config.toml
num_hidden_layers = 20
num_attention_heads = 3
num_key_value_heads = 3
head_dim = 32
intermediate_size = 384
qk_norm = false
init_std_qkv = 0.051
schedule = "wsd"
final_lr_fraction = 0.0
max_seq_len = 1024
doc_mask = true
train_tokens = 100900000
max_steps = 6824
Each number is 128 + 32 x the weight over its row's rms, rounded and kept within 0 to 255. Layers, rows and columns count from 0. Numbers have three digits each. The size before them is the row's rms in percent of the matrix's.

# layer 7 attention query, 96x96, rms 0.101, rows 0-40, columns 0-95
094:172103087143165182101128118122162157121135103139082175169072121137115132122123153156089149157165063175116138131113201179111077128097039130149119132101144140095093135108151147118132165128091110117126183117088109055140177130132103071113138107139110156074110061138077137125180151141173123154
126:167091171113157118178120111041151111086144111137100090126137112132145165147119146114123148095099148102151109144120080166189165094170165093128130173116177143093172108126150142173164125054184139141122049085120154194124128176161119116156123114137090142104197117126144079158129105122151100181
116:105113114115109120107119136187123110183159115136148149107190128127116148119159116102147095108143150158106136118187202127116101125088071173099194166107080149144104143160108133121094103149159100149106146152134081102137027080081164044095123118102169133100082119106114155093159133150106177082
123:145111102163121163132104107142167153154179098164096143147170104122101111135173151122126107095140081159130129094170215167139126129066034147175099150113129126094083134145147138147130165118127096123121144087128097098157159151112071050102115094165094186030120093123106118116161134130143155112
112:106129104149093185088127117205124141153154144148109166118155186103101064080155124119130115149150060164118149098152198137137100138075064154151108117120120121138091177128109118121052145156084063097129199121120110071129129090102144103115115116151143139118084105149136152093161132145120139048
107:118111101155131169089133107164142138185154097154076149132147147097105154097143135116121121154125067177125131125155224186124079132064042170128120163102093141129105146133146142098106158117114064144143176124080121072129125113095132050083117102123141163081082084135117134112155138150154161096
129:080171089128104116097139149170078172101120151134161173140078141149126081139101090161139126167177138133122140139078125077068086155133139127113148051128112124160120118130112100057086125215101132082134179164118160091112120089110137173120164163114160101200109152137104185123112159163131123097
074:124187157090124098098151154097120115125152147147114204115059073170092111078133117171139115175114105116119112156135095082117089215108107146148129103155163153141128133109142089061088076158092133087119142083146158108141107131123163181121150120099148126151134151189122130155113129084108076213
117:084171089144116128106171140151092176086115142126142172140051142133115101140093112173116138213147134126130147142065109076089093164130159129111113064128135125160150105130145086065095163190071130093146157154099152077110170114118117200121166159118140103192122148164110151163106156122145103137
107:087168104172087165130124144166100160149120177144115133160144158125126115111135107100155110155123141167123143123151154114108123153094067188105085087175081081172097146120116074074080160149062106099135180164136123047126166092077122151063128173093163127145068160135111156136121118124129170090
077:113079143102148123161187156143137102097118094084188104172161092164089161163149115195158103110140222104140143155103144156131132092164187101077154123130115110105141107061126120141105116134201146148151080093109134115148093124088147106157178097131145162188134123114116106082087141171160144086
119:157126133112165118120162129105151118059082121104138135160058120136121127145106153180073165179127130083144132127062059116136134128160193061150099103142200144096151119106146135140158130129109167100147108103096145121141192158167112189175155110157080123145178110139151099157117135083143082183
113:118107100129119151114108124150137129176172111151103164114185114132100148110166141084142091093118110172111125099185209163137098144078042190119161182119090150132096145129126124123110134113137075137095162139118096079137065115090136029106109102111132158061101109123101135111169134154126176101
093:092158169110109100171115139066103125131123150149135082086195141096141130128134124081149143095090120095119109114141050116158179115186187144118126166127115116150171121156128123161141108075157123155101080144175166243100093154173132161138088127114119089139173171116175117123111112151076125118
142:142126187129138106193105128060132100108104137111132066123159134116155149138124128097123135099095148098139101144124057150170189103175196097136114157149159124109170109118131144188168122071178155158138041109143159215117154176159121159155105130140094132120174139115160088135096098100120114157
123:162094143127164093145115120097169113067111101131146104139076093150148120182143140177101144135145148077148135142093089161154118124162191039146110098120159148079138113099155152153143122122148178125168082079099147147138176179161104147183164102163075140124197108107121090153107128091170084172
110:060146122131071146139103127176101121151137198142162125090176172137121048105150084116198107086140131112118144087161145115113148138108120151136125088151086109147106154125075086119071110163131095090125157126197145137124088101096160134137124173147166103184102160137134152084113113147106147033
110:080131054152125174082105118165126161155136155178107153122125138127100069120150128130160132159140062147120148094140186168073085187087071161145108084107062123144108137127130087079095147162067075124131203161130154078110170122127125100102134151131127111122114108142099156118149153162146137068
103:146120104155136154165101117138133168146157108115099150162211103110124191130144143097134085090131121178139129111177189159139123098085028153119142167127088110131110126133148138130145182129142105165095127134123073076146119117102088046081104111127120180053097121096095139131171121146123194118
139:160117161122167111187131136037137129065096122110140086153099086130147158166112141142103156135112159093140133160098055130153160112183183082121104118136151125109162093114158139145169132083154184146137061131116158189123162163173101180157139122128093131139192129119133102165105116117130085199
145:072174130130094121100131160171068134169133134146114137113178157113137117098126092070164103138112148146100126119144161096121107139117109184075174134136066110203119175145123093119093098142099091141125165180142134116111069082099166121080109151062195094145091174127129174108119139167108175085
150:068172108128092127086133145184078138156133153139127157112147165117129071101127084124171116136154123147112132118129167096082097150106105170115170095139074128178110158141099098099082108189100089116120185162166140107115080077105159130096119154100179093171091164136137185081130148185097145059
071:162171122172070141132078090165118153140135158142080137124114147082164076071158117113122087177126076171164140116174124120149128162097060186169061129148117110145100148139081110092087135168069105108099161141152078120148158121141132160088096134142117125114110129122165154150143104081042161117
095:133124126120170095100130145145143130103118120121143161169047089181147139180087109174094124176156202130155127154077129118091078156133155091123145066153166174116133099102148115078120102165106166081153126118085147057141165123089126131121184135104116132159130131124072119162098152072180105188
124:144098101135113153117104123189150116172159095151095158134174122127116144120156124104126100101156114175100139110180221159134099113080030157132148151115103133114072161138112152130115133128142083127120166110114078076159070096093131034098116102132147159064089099114112135105186121150134148099
108:135157156113121085184133153096115151078123141121151132140092103160167134162089094155105129134141211092146136154092070080154132107187200092119103069147182134125155103121136106114112100141148207092136069097112167161124153139121111180157166141122131121175164169120111113160089116097142089197
134:092161143146085155137114139172084154179156146139134157106186162101122112088136096088142118100142122169093133086166179098126111129096073197122131136143081110174094159149110107122083117147111088126102186156162114102127075086098136101085100142110193126133059154126098183101130134173086172066
127:112151159125138093165138143066099141087085142116153080117106127119157148145105133114119146156092170094140125158085029100140149140188222108091123124139130110150189095120149120128140122101129175144145075164125173183090150148153127211143135149098127101186168162126145124167070131117126109173
087:123141111098187105079193156070137129110119072089142120161125068142114205188088148181121114163100180110154104203092124139112121104156168117057177165119139146121167076131162132100180115117160171175110069140104134140143128129111121124121152124098112140165149143133129102124091166134128137189
133:149099133139120159147099123131155115166167095146098122126214126118125158118161135080137103063134108164117124113195202178151148089083044148132133174126106129108093144150125156163144140091167086154113120099143092127153102132107113027104097102139123170052112098109128119096170104140126164092
136:097133124140093140124101130179101148193171122167109142107188145116132118098139103081163096087129116177110120104188196123108107150093065205120140142131082108159090154156110107102092109139119092130106180158152122110127077104083135074075107137097178138099079145116090166110134132168120186071
135:177080097129124147131105106156186115147162095147103133141149102138115134143146145146111121100166084149127141109181208174136127098083029135177095137115157139066079143140112157134142136124155117108123131068115084104174126145116095054128136096179107175047113069120111106117186113121146125132
095:102119105174126126124092122102145194113134146174105154143079095101136131170146132136078084187119170137216102134105103123186150130152142093140126156164147101122117095116144174173142149079133106105124125091094057103147203169132038114122160108127111192147116092121141136165129118104146100190
101:133098114096142171153145083132204106092141137156144150122091059147087123167105138160117090147144101081130137124127131133151144110102104115166122133169156147039111065134107129135113147149164162062137105069071069140133103167119095142143149163171081144167131084179137109178175075094155125159
096:117174127138135122108097176096056135130125111083139107121155191127131137024135145135153166115084125159106131096109100137094145115154138098100114123098142109191169230130129133104171120117117123176118157173183176131144118106143162144117126095118170101100125200068139166090116153183116095126
110:120074121148168150129131085122180130092149121210100136146105107175073110191133175163058124134167150113121082154119113152129149116119140116175138104129146131089090088178141131171156119140111097138165117090088087090147164207161098141141144148118095166151146076172114076120105088078101124182
092:139183133102075111101121185126067138179120166082121155104112139107169092075127123099154134161079100135159164097116156088145085180159133152129081127119124145166178187122125075134072128131141126126097153149163195146118105077125160123092101134164169089138093192103105173128121180174093112097
071:127123119121171142139140107151137042132117112115148119110169153174133115102122112115152163059121149090056120107111107161068118143111196126108160118118117148113145149111153101114139109162122113099169153170145164111096041105141223148205102111105091086143145114107130094091118128117178147052
074:092088125134176117140157097151177114103138118150128156130079165151114105102094158172042160174173088102183077123079092124133121171114170079135137139097116119096132066129160189110133137136098163122185120093101109089149170218166119142150143090118088148123117079119143115117138103071137139162
088:132065143118157121142191091172193121148103111163125136128078092136120116211116133133026101191140151099140140177123122093169111133118125139147122075149098125089109084107111125155078092133113188114158105110075095105134168163117103137140138121110095171143132066172129087168124129076138164138
103:109088134167168065144110107144175125131107111134107090171144117117129185175140146123094126116118167111146095175125093156153174081114176079117175148187099127105119104150113187157178140090127083126143093117118065102157176170142097137122167076123094174108125053138157079127136101078161157178
# layer 7 attention key, 96x96, rms 0.0981, rows 0-39, columns 0-95
100:135100164183100108102107099144053255143137129088169132149133135112131106108121136102140097207119097144134125139152105134109152143094137138130115125114110081166104111142121125121091108127079135148119132151126125127116139133099027169070116159148169150142127187119133147135109125138103131156
115:122118137154141132144123113125109255150118121137123105155136147121129124133156134124123127114133135134125116131116128133132117119136130108132110127121119101118117137146131119112132143141125126122133112126133127124136128136126000152120115137141127173117118145123140154131125133127130125144
113:119129141122112117117163160144255006104123118128127119098107126158140130114078148143138153138108086130100141122188102101106122142122144150132102104147110142109126150119113139101125104096099127111111136121123149127118133133127255120149134135140134092151131119140113041143127104125150148141
118:139108158178124124127102134130052255118129134099153134156122114103136127097118129098121123186134106158132139133155100119127150103109135119113114109121119088168124095141141119119109116111081117131114142153122130110112146136103014149073123152139184172148136182135123161126118109125111108160
113:116132139107152114121146129132192022119147147113126134122109121145124154113083118116154131166128101145100101130153109129091138125094129127142142120120122178139135115146130124145146072117116131137114133154123137110117148111126255129109121129111170116153148141133103075107104123102141141148
102:140106170163126106120111117148152129099176135083164103132105129135132122107067125099158120219110079166106101150207051112098151129073110142129118107129119145157083125151139146106052094111078138137098136154142148102122153121121193183070096169141180112171143181101112082133112115100125147179
117:143130109063123130120147135132121000134112120121135139108130123132126143132122115127130118127127131112138121127115156110136115148126121151123153150113136155144134129120126143144129118128138130136129140128126124135121128105138255110150138109105107079128121100133133139112136133133107129107
080:109099130095149132106123148127242000116082111108107098122183166143116137180095133117175144093120126119150170107106132164121119175130137116132141085101142141107107155127106144130130109121182119134133122143066145138110106115128200123160131116151116097137113103099122076122138125140160162090
111:151136113065129135116116140126076000143115131123133138111135120134114132136133099117130105130123141119146104132118161127146118149125115139126164152123149156152128128117130138152114120138143131146134147133129133137124118107133255116136131118102122074120117108129127164119135143135103135105
108:133145125088124130120123139121100000114132130116132147108120103116119128127106109129121116146120119126134116126134127108134131137111122124118157137141138166152141117125140145153117113118132122144120145142125131135112122122139255115149133126117136080141143126124130130114117147127106121131
078:113153110162140119122101135147203145134139118176089134060067136123175111141143148132113182114134114135116139117126147100132141117132121139164117108134143167095125168200121129052152179119116125140119114093125130149110100124165000108143112137128067103115129101141109116156158118125133131143
120:133106121171146132139091093124080255166132136151113116140139146119123111148169111123141095108146135140143121130101165161147138132135133122140134138107121090113126124125121113143123142143149136148152114129132129140140111122119000122112129130125107155110113128124120159134140126140123126114
105:129088190136113115132133135155180131116109123088158097122124134131149126104067144116114153210106066161102135140206042098101145129100153138130096073123101120149114148159137123079095076080076115120090133164112166108100151139118194176095116156171180110162134164138117064130109102121134136177
093:142136096056171171155149145109150020126094106148104132155128128161111181131155121133104146017136192121109088126069144129148117085162111094139141158142149145093154149114134107150204161139166127101139107116141114134158124112162196123188112119113105161098124084142146157079121150103160127112
128:117112111148159140154115095116108251133136121154113113156135146119131136143167130137117137080139159129124121112085139142151130094149122093138120145137127112092139136150139120116144153141147128111133118125158120119153123115155000145131119138141105172111134114128136160136136139137141116131
117:134112120171133128133105113124092255137118139137127126137134130118125120139153128127129130122139126135145127132116137131125133121134129134131108131110134098132117109142125120118126153138125133134128117128124129127135118127119000132095127126136122162129111142138130149148143120137120115135
110:114144106073147133127164148133214000109121126138106142111118116139126154133111132140123160103130125116116124115115128113117118110131130126128144114131148187124153126142146134134167112117149124130121127124116119127122121110142255105163135102108121118127144100146126092111119137114147130126
108:160138137092123139118133143126113004113104126087154153132130108131125139113093115120123129159129124138142102138140103094121145129107116159119146127131166153169122110127141153151121098126111123151104136150120121125129129105102255138110123125119162106142129152136126101109104137115114126145
099:149116152168094122113094135144000234134129117092187122135111101094148084092119132114094104196118074159112133130172099106134154123098159112126112131147113089181130115139150120120091104113061111121094161163144154128103153123116145174082124155141168125155139169128138178128136126130091106157
129:138130116154134142140100109126037254152112127142128121147144137122131120137173125125117112093135146123149114121080152146156133124142123117131124159119131088124119136127129131117134175148139132132145118112137123136139120130145000138130106141137090149100113131133150186128149138141118125128
125:129154126075129136127150150127177000110129130122120136112118115150118141127108124142130141114120121116123122126136127115115123135137118140133135141136134168118137133115121136136128114125139123124120137117121131131130123122139255114163133115117119086137131103122128108118124123124127138117
123:130146121072124133122151148130178000119126125119127143116115121150126144129108128132129144117124127112122128128126132122119120132127122144122140139124139159128140128125127129137136112122135122122121133116119116129127128113141255111151138113109116096134134105129123105113124128117130139118
080:120113139129121133114121143126084046120147158113169134137152127104098148133106123122132119133126117130152126110137106150143149123099143112127150143118088156158135094090159132168119104114127118110122150192114133126112135082106255121116108109122153137154139139119113065099127141099147098121
089:150084126132096103122124098134113169146112125139108109097139127090131068177162138143147087197138093103196172141156155097149097198139125151095114141092100077139090108122102156116046153112143120165134137129105147136122078147118016116129150133143091077141104114111119139202158119189083132105
117:109116181178102107102139133155174243105145151100158130129104123122149117102077163124151141195109059147106160131198066111086144121092150141122089085125094109147112116139118118094102080094069133119098143147103146108103157157107078138105128154153166140175143179129112065137113090117121148176
106:130127087088158138135122120117012166159091122164100134120146111110110130153190122133112106100136163114178117135072181115174090143169127085113134176093109104141131107106121119145123195160161126133157132141110135152128105117149069095154124110123073123126119095119151250148178136160079110095
121:123147123076120125118148154131143000117131125118125131116115101139122146115102131130132131138114121125126136125135123117109130127122129131131140122139120156139141122119126124140138116123122132127120140125121123130113135120138255121155132125114133099140153118133134126101123130119126130119
124:147149079068152152143121121107075000150102117154120123117147130136105139147174096147111107068129175103144092121071179138160113134161102119137148176139153161105130150116121140142146179163175125136155122106159131144155107110162199115168115118118080086090109079126151197130152167143116121092
088:177120144160093122133089139134074189154136096150131112105093165113160079120152125108107134121141144119127140140130148129185113168143093150127124137148131084120098182127101148070081198131116125112139145101121142155135109152145000163121123161127096097101085092098133189166162119160131115125
119:113116160190120116121121128139133255110148131111140125158111122115147121103107154121125145165127093146109141129164087110115144100114139116128094109140110097134130112150130119104127107111078127108106141139120132110118147149114000152105121157148168177151146167131122117130116109112135122170
124:126142135083116123123158157128157000103124126104142139118114103131126149115088135125124133156119121122126139126157106089115125120128122131115129115130115159145132120123132136134122108106110119121111139138113133125110144134124255127147124130126160102149149138124133111121117124120116125133
124:119111152192118117120119125137108255123138136115141133145123125111138125113124141109136132163129109148121144132155099127122140117114140118116111101118108085145118108133131123117116125115092132129121131145111133122113145149105000138098122149142154179149135169128121125137121111123127121154
094:143154131141108128129117126121000255127146111107114130129138125105094144098144111097126127140121107160137131141115136094137146139124132127117109145109161097198128123127136131132128141125096158134136167161136125132115133107115078142090116117135158143105101158151140255138134113146117104144
114:127147123195100115121117131123140255140131121142110137159107114110119129133136129113129136134146130140134130146138130126133125129124124109122123116120107086154135110125124134139125139132091127125126147139126111118113145141123000124111126124133151176127130118124145144115121126119117128136
113:128111127065139124125140123137151000132125138119144129109148149142133131137105127143130134122116118122114127117129124117110141124130144145129138139129144155106125144129112125125145111145148132121124129118133141124134114119133255123168126145120113083133120127117114103132123133120131123113
116:144139127174103128117115114119090255136128119126123131146121115095136121128150128117135110117143126148144127137112121143149122116130125119122115132124125093143125108120126130131116138127114124129134134136133116121131136137135000135110128130133135176117120121128143172129130139147133126135
111:128115127075152131137140131136166000115125130130139125112150146152123139133109115136125134127115134116107131123148128118108128134130132137124143130131136154115126146124124132123127111133147125130133125131128134134120115107117255122154125123114114084128143134126117091122124125113147134115
086:106084128155137114117128111124255075139096147167126110121116127151158099169130153159126135131137144106114120129136124153132130099133129124146136100129097130048135137144118139122142123132143106121120079095119121122130136184136045123142148149136110128118141087125113000143115144122122146127
100:130110113189132109105114121098109255140125122137120121155131113124124135141143119118136106136142136135146125139119134132142115138139141121119127117137131097137121111130132122126132119129121137128128129136142118115115127133130000121097130136152130168113127124125142119144121154140127119135
107:128138120190129130121112132111103255113136128140104139144117108106127121122139129110142118138140125140165128121127143136140117146129116127132124123126119104144122083137146125122129137112117105139128135132129111124115135142128000124092120125149133165123135134135142133127132126141119118146
# layer 7 attention value, 96x96, rms 0.125, rows 0-31, columns 0-95
052:056137128104108141137148112112116128066102097172163151073164129084182188120082096167115142122061067122112155113119102113110181193138108146145124134148141184125110140071136182197168168146131137111105102089117073163140144140138122086107099077153102114195166164146128131133129144139156132171
080:084122170139170143106162107101120130156160121116176109114230223151082139109161170101177099132113107129133109177111129165124133157062154129106109140143160149129095128127203083165057139149134170081115096099127136129151134166120129098127120100164135130109082167105124120123038129142151151099
069:164097084113132183116164113145131130128182105138201150168182182163076152140112154149079123079091129117107164160104126142136161113107126191118105147157117101122081117179139060080201161181110099077079143177139110115168074113113128163140154146144131140099065109182131123130152144117139133107
062:145122212142132123147148137078128126111199119135088145121168155148037138155149127119136166086144151109086037154136130132094178112054069137116106162144129137130088141124096150105096166113125095084090142089138169100129091125159129125102199158133177134161081120120135132115105125138062172126
067:164168168139135074103104130111126127150123157088084120136097116061186114148161117082163138186215061125151103129142115151132149154108116110106119090141167130135142124092141179170112107079139140176196101113142166100124190157128129060133105101129115134110144125046145128104052147139147108097
077:063134154130111097139141102112128130094117121128174107119162124058134159140123128158128089136096103114122154067124107113168169122092132132109118105162147154137174169075255179167175188104124095139106104102148071159092184115138128087109102086108146146149171137106139127107110140142194114132
062:114133187130115175157134107064121121143168078156133072133130147091114109121126102176188048213113109121163180151135095148118099142142146125115079112101142141127178126112174037127109132088130132194152123114079155189142174156109127100120092155116143123097127166135125134122079134156172084131
056:121134088125133056092099143163139126101175134101215175114136147105118142166140129125127149053147150136111109122114124099180168123060146125106115104142135136137136140087150171133134161169121082036107138142183052118072117092139127135134171092099134161205148092078120121121185126100128135131
096:135121074125137144144155097185132130060143138154080091136157127170115103095116189106082125158105207131129163139125150112115131103143120129122178147117158130133186095226150104141103127176129182156144128135150113123134137107078130126088128095097105126128155132211099118134047112113149061067
073:169114146133105231111145097142123126228105105208127143148147189163094061126138104157106120078072129143104135136116152145122128151104123178155131108119103094112087166116136059138097123156123105132128135176134141166127112108122129164129090135143111143077092129230098126127177139132124120101
084:118094142116141133129109146102123127169161091145204094125168202143134137145089074141151083135124072154128158141113144157108118129095161151105102111126143102123136144099183025111165137129144110126146113146097151186168135136132128089120166154124148124139055135205045119142200124149158170168
065:132143152128162039149118158088137134059142162050168135143118098085127203146146138115160133108195127119128072100141087115131139092115132112109106148144108139134103119134116159066156134094105091074111151089124099083108119152137131148142178149127165134152136105015193134112134110114114168161
062:027112147116115086187154127134131127032119154177138133091153091123062132115106118130120163135136192115097154122136068085096148119141125091127114144062109152146158122098140085136130160104132134192125131085103154175100131118144127118103167098103142115217179146170131135117112116127074107164
072:137145071118125031094101133186132129180116144098152141125077143072219109152109081129147119149179098151120157114140132113149139162107153117108134061116158123129158143077131155171146117170138111157201103153168071164096186121130126081146074090092098143153157117121095139122161123098154116122
095:108148124135106145082135141153128129226054149109128201118129151147159099148164109096121165105163086151109098174121136143152126183088133120146102123121097135123036147060112179147078115118133176112139109126138163109124094136163126142174103086179109124109098130051151136125122154125069186119
077:164113144142133241146143114055121131083136088139111093117123073129090158072126159186150131150047149081180138113131109133135108106229113146152136166139117157122161107170079141119139124085117119107060148126086136108140103146104130157113103153143126120067151149118168125139133131153174093133
069:094143114111115016155116143131139127064186167108121134122051086107130159160102115110146138131191157141145107109146086089087123105137141080114131143087107134140135104134055110104134147106117100119151159106093088116119139123147127117161171172097146120205170098086180141120180103113068152179
087:105114212122129142173145136051125127125186093139157092142174178076108126147136089162161128121140069089139123147124102147123141111082117163097044166111127114128120137100160111069129162046125102121115125077081167135149134136168130117098183168147192134146076125079155128140115149158119129162
081:129128234145121140163110143053128127113163123165128077120147177074077101149145103155147119109110088117134071115117139137135159085074122135122081146141136123132187173065177128121108164052122097102106133071129120131089152109143132124084222159117178142163116126128131123125157136168128156153
079:161119104114097136122127132149132132152097173132095203137089071154122123143134107115108176054137149140108095102137114113121121119166112148167160131122059107121047134152041153094156105135115083121092161165124112104112060114157127182175102160155113125104147105129174137119210129101057162149
078:144113112087089127149188112149128135142164150158146136182190179098147126172120106158078132091121020084105169127115103153158161112090114212106074151148138101122106134155192174058143124133129136087102120133148137120128117083151129152135152117143136160132090104090167125143069169121120084087
094:123124125122132136119120116080122137164136098096156140134106084134135216111107115157192084132091092125158143087139104138144103141202141145140152108163101150118071129150089096113207108122118066116092137155101103127172117181124129128168017177164125123065129145104182130125177127135153157161
073:119167167117125035116107148091135123052142162099141151112106093054148173154161135107182151134203113104154070118144101102134136133116127090110138159097139158138148113098098212138080099106119112097126141091132120078097150139138124096141144115108141130167179117019173138117106119129099113129
062:179109099128135189108139154135125124202120094109106129165159191140161102131132123141076152109108045140127120162098212177163121106112112178132088144188149089115108123154167153091126133126139159083111116143157111088166092103158127140119202131171137132074045109115103121145115160144141167100
063:145144082129130108086073121148137123107192078149168130091089152099170104123111115141151126159135189139163156175136154108112125182129141121096152102055174124128139117111034077155115117202134093126214130144080119157153166132082128083105124110100100121159131125155086143146189125123135080117
070:062113105111150088170136124106130136016172148120193130115147085133063219098107150158140116099064185105109141091133101100131143092174153102133153138151111158134153124147145101107186149132106098067071156106127087112122110139115129140132173146108147116191170121124146131141154102116123148166
076:102119076091104114139165098180122132156111153131108128155148119106202147135082105122099118144111065126127205107128095129140159133146123187124138108154141108123117127183195124125232127156128134210140105162131123162168162122134126093150018117142099139102134136160136125128077150110159089097
073:160135143129120222142146110105125131196084148146091127150112125113139123113144115163095108064071091131128129053122135139193104085146127169163150112180100117118137161168208164087149091079104128112053147135153096105086106104145128208136090147148133155061141125099149126132124149138127116110
083:101110158127147159167138127044121131096149083125130106125120082129099200079104134156177114131090133112170128111138107125106100104221125133147153163131102150120103115169082079096179113075118072129086149116051109123178101180123129130128094195155151107088142140139171128133176115148137142183
076:136120048114139044114105151166127126129118124057154134148080107128193158157080084106125116185203092150129193138134107143104130139145142120116083069135137109133132102120125124126224167134151126206169109164124127165155158140121126054156102132116118121121108123107108128110164129103165159159
094:135131128117124117072125121152128127184140121140236172097172217131131132157137096120157118098148094147110115183117125137132164203035147143109111114111138141129050147074110096160114125205132125077142111153138141149161113144126124078157124079136110122140073132135100127135167136116112185122
110:108162162136124132077122123131135123146122127140161190102130154146084108134186150106159147083127189121108054177130145111120118183094135099140167163086109154126046141093062129164017097179115110052146146118108138088115088141126124168148131108149111120146139125111167145134138109125066152110
# layer 7 attention output (transposed), 96x96, rms 0.11, rows 0-31, columns 0-95
057:123135106143132139179179141120152139132180136094121174155131102112118042112132145117117144111200100152161130106118137127127162038089126138063118107113133113109149134128130113132090116218118166168074115138077204103109091131060124170085125182135071154122081118135117158158135079110117138127
091:111096140087047143129100137204123125116175113099197105159140098122121134090139144150125124150137148094137092040122134044111114101122118133190161126114150068111154106131117147145182087167176116205141118151155166125104084158154127148080170126143138112110149101100088136163159169118139140179
086:118138149131134152154120138108131139121094145077074114123156167113160082127101106114161152165139136164160124107124105126101124118175096054128106104158199149162133134084168162169060086056093164095193146103153139037136212159129121158155112126127108123129151097139132133159078125074153111167
076:126085098103107157051104090179143141153112079111210077144097136127157154090099095124109131128120113117179157080101145084093079130114130140174105142164122104157126098140145119196130110158158147151125153158156140138131153169164121120170140099157133108088183123166060128145074215165169099129
082:130099142118109117143105125146109129160156103144189135100130096137082177129126141134112094110083202087112121149127130066141117143136154185136192198124090083100150142155126101088141155160177097144056095129122115221109053103111146104085160136135172107123165153123092148107188109136077132117
084:130130096099132168141128133083134142138157136121146175116147086130113061112108167140112187127206135157144100195107125132111110110113128155102135086101126075115166107121119107146085082229158106146096117096083224100116112166095151182089133169132072126112143091127110136153159134111073157161
072:125172079122083106117151164213104106100113148110182136120142122148083157137143146138160193077190120147059122062115138149126132091131070120134185148167118086091156086114095170114150112154146143143097096115115138173091043157159141164080138131110140150114133086101179130134183112129148133136
068:123069159112169173144132101014150155158132114129094123117158114117175036113108136137111127155129109136172108168112127130112092139150160142118096099132134124162100156139133111192125098124124107173126166128099194092170203137117122136151097149131052103094152130165083127127055143123114184141
102:099121117130132106102114166101120110123088149164101153157179119097098182125143150131141140139135090139126107168168063201137111174095102135152143086100080119169147096152120173114208111072130096073185112090145093103117122133216113175093122152125156128145106110076183107118197154119113154154
084:083150154145137091144162152145128102086108144050117063142180119103175165110135132100148152142161065125148146095142118098125151074136084024131093132166160154133126128110141197150154152085113183074185114131150145095155151150079129153136131113130107135109116101138186151172083116116179166143
097:143195137118081174141150126129126108111160174071092135131193141112143129109126119117151187143130139156074104087122137131137133057147086079112090162195152124116120138120093139175043130092109172149131109149143141102087091177139126161151089100105102153110142116118197157168081095116183110185
076:160071101109128179123084082117145168166129092155143148094035149163137057141104096157100098128096164114131137139101151122096083192140172181138132125126153125125126138106141072147087106167147105173082167142117144130139167119144136088176150109146131112130180158171033108106091147138104082109
077:133138089131131161057163115135138133160118084155113142166095074147141131104133114118103192124141021150125097114081120246148085141079132193106094088131079114156145078178133124124181099171109153127115135153120152105135118169149124170147086130139112151093113116127126097122132151178160123123
084:113119197156144148189142142012120120166162139149081148104199091117119123132148158112130110116080159135097101183148112136173133120160160152082131180138094133121109174163112119100115154106106104142068076136094150155133095102062134138101126163111116120111117154115179141106147064123084187127
101:133112212135124110168132110157134121136192060141157070125104100124149152108139137116099072145062166081183120078125151021153156084169170143142133164094153132109118164136162080113157157154138138166116127171136142146149127107031123073136148129136150120129129138134066134145107117128124130118
087:122147038127134064130121155215137142071070179114161168132065179161099082178124120145152131100238106142112165116118160135083160140095097079125157076104157125099143109090120147104118122158142129106151172076129105134137142096156136133104138135131116142172111109138104123119145129102153097090
080:158088112158163175073132085074128146177103085175076145118067139140152091115126089149114132101090075147099137142094137238141078181128175195110098135150090171159106133139137124114114120123098136166086147168109116142136169133144117118171093111129128128117114173148117104080088142182131097089
099:171129087103076141076130102207124141134127112095211126103098126150105138112091105133123178109149171151134132086089165099086101083157096116140135143174144087097145090109145119187082097197156153155090132142117149156095077194136136138153109101140137137108212094162081135144097152133143091148
093:142118057087096159061131092159139143117116116095209123134121117135138147105090120151101183112175109145130133130088164113079086106098111118131109122163099090107139095131111130212106119193193135145121154125115185169129093195161140146153097096140095120102186107174078145155076171149151112140
088:135130165172192116144146105105137143135097109122077091116067154125176098139128095115131088139102090119163183137127147131130142159142156096102082119126170204135102160106171122101103162106075162085140156146133102099172218074046129089184134113138129132140095160178110125115069111133140106084
093:141125164135106107131132129099116151158119095103166120061143130103114139115104123121134168135111213162211134193121128068081103135199089097122149120117161089117167102097187110158083111140132128093138106102100150084125114171082136142131116139138172129130219087152086150128122122069065125166
104:137157123152136129185135140163123135093131179080100144107077181147136027161142109139167100112182152133100166095128162109120181130135134084106137124128208162091122147066126131075044135142079149143105131126122124095119170070064143115119181139131116142149069142141138144130123089098139086111
088:144055102119127126114115098123123161180129075173182140100070112148119103125130117146099093103114139094127147150109147123108084183119160208144156126129084092118120124150131099121180132173159095193038151154087128210134111106134133106108140136148131121125167166161043120092153155156101134087
079:158158172103092120144107124139124130092153154112156108107168176100103168125098131122128120156082250137173131142151140025096167081174113069133138135101172133107134145094133110176061134104159124115188122086144124124116106158121124095156110116116156109169177102129110155160107129072110110169
075:106097137152146100161149151112118105138113173123082143136186122123111139134153139106158104101139087124069113086160092199155139089131107131123114178206083134168095153168106194128176143050097143147091109161119098176119100129177104170098099145111088140115105144104212133115131096153159197117
083:132126083124139179109132113108146156124107143127075166150077151141171018143124107161132159141197082162131116136087120214098102182085128143116088053118151131155125103104114118143094083146108118159147178120121170056139205138172125138147118135135072136115103125144108106126103162132139106133
091:127170178168122121179144158084104126149146142122090166098163118107087130133128139113155147140112188157138127185153104128143147132159121114081156141107153132111167132111155124066051127121089131069118062094112119081096104113050140158096150160122175138145110118102178141119194067071060119159
083:135140120120150077149140132130119141075107143108152119101093140123124102139114140153131140133187147133177179210138156065084151157120109058123146070069165158074151117055125103133082146185154102061182142082109156096155167107070155095142166132141136132160136109160099136138115117073090112137
095:162162059135123123119133133213130145077099182096115154132041180163120059160128094148160124106204107145078172075114158172102155130090116088118122092136179162098127112075117151103075126162098162135119152121138109110107150095136136125143148112132115151162075141145141126134120126122172065099
091:144182175154132185176112131057130119166159147151064161097172145135116109154124130110140133132047187151080100145134125145183147113185157157063136194140148144131119174137123085087036128099082142124098089125130109115103114112091129124141113134092147122138118146101174124104142054115107106127
104:098097194138096156190140127110139120151175097087109088141178109106175110086152129106129107156094123100147098040130122057138127054166120109147092175184158113151103169153139131157134132078114169193104117195143167128130139142081116162114127143135093137086142138128111155165076106125166161153
115:104052152126139100133133116175132129129136081122148063156089102133183127101155124128108065125134066071157142047127122102125121129112141131188102117144133129158102130143151168138248140121131143189117166189137134158164163121128110101122148121151097122108110147146082124137096180176165175101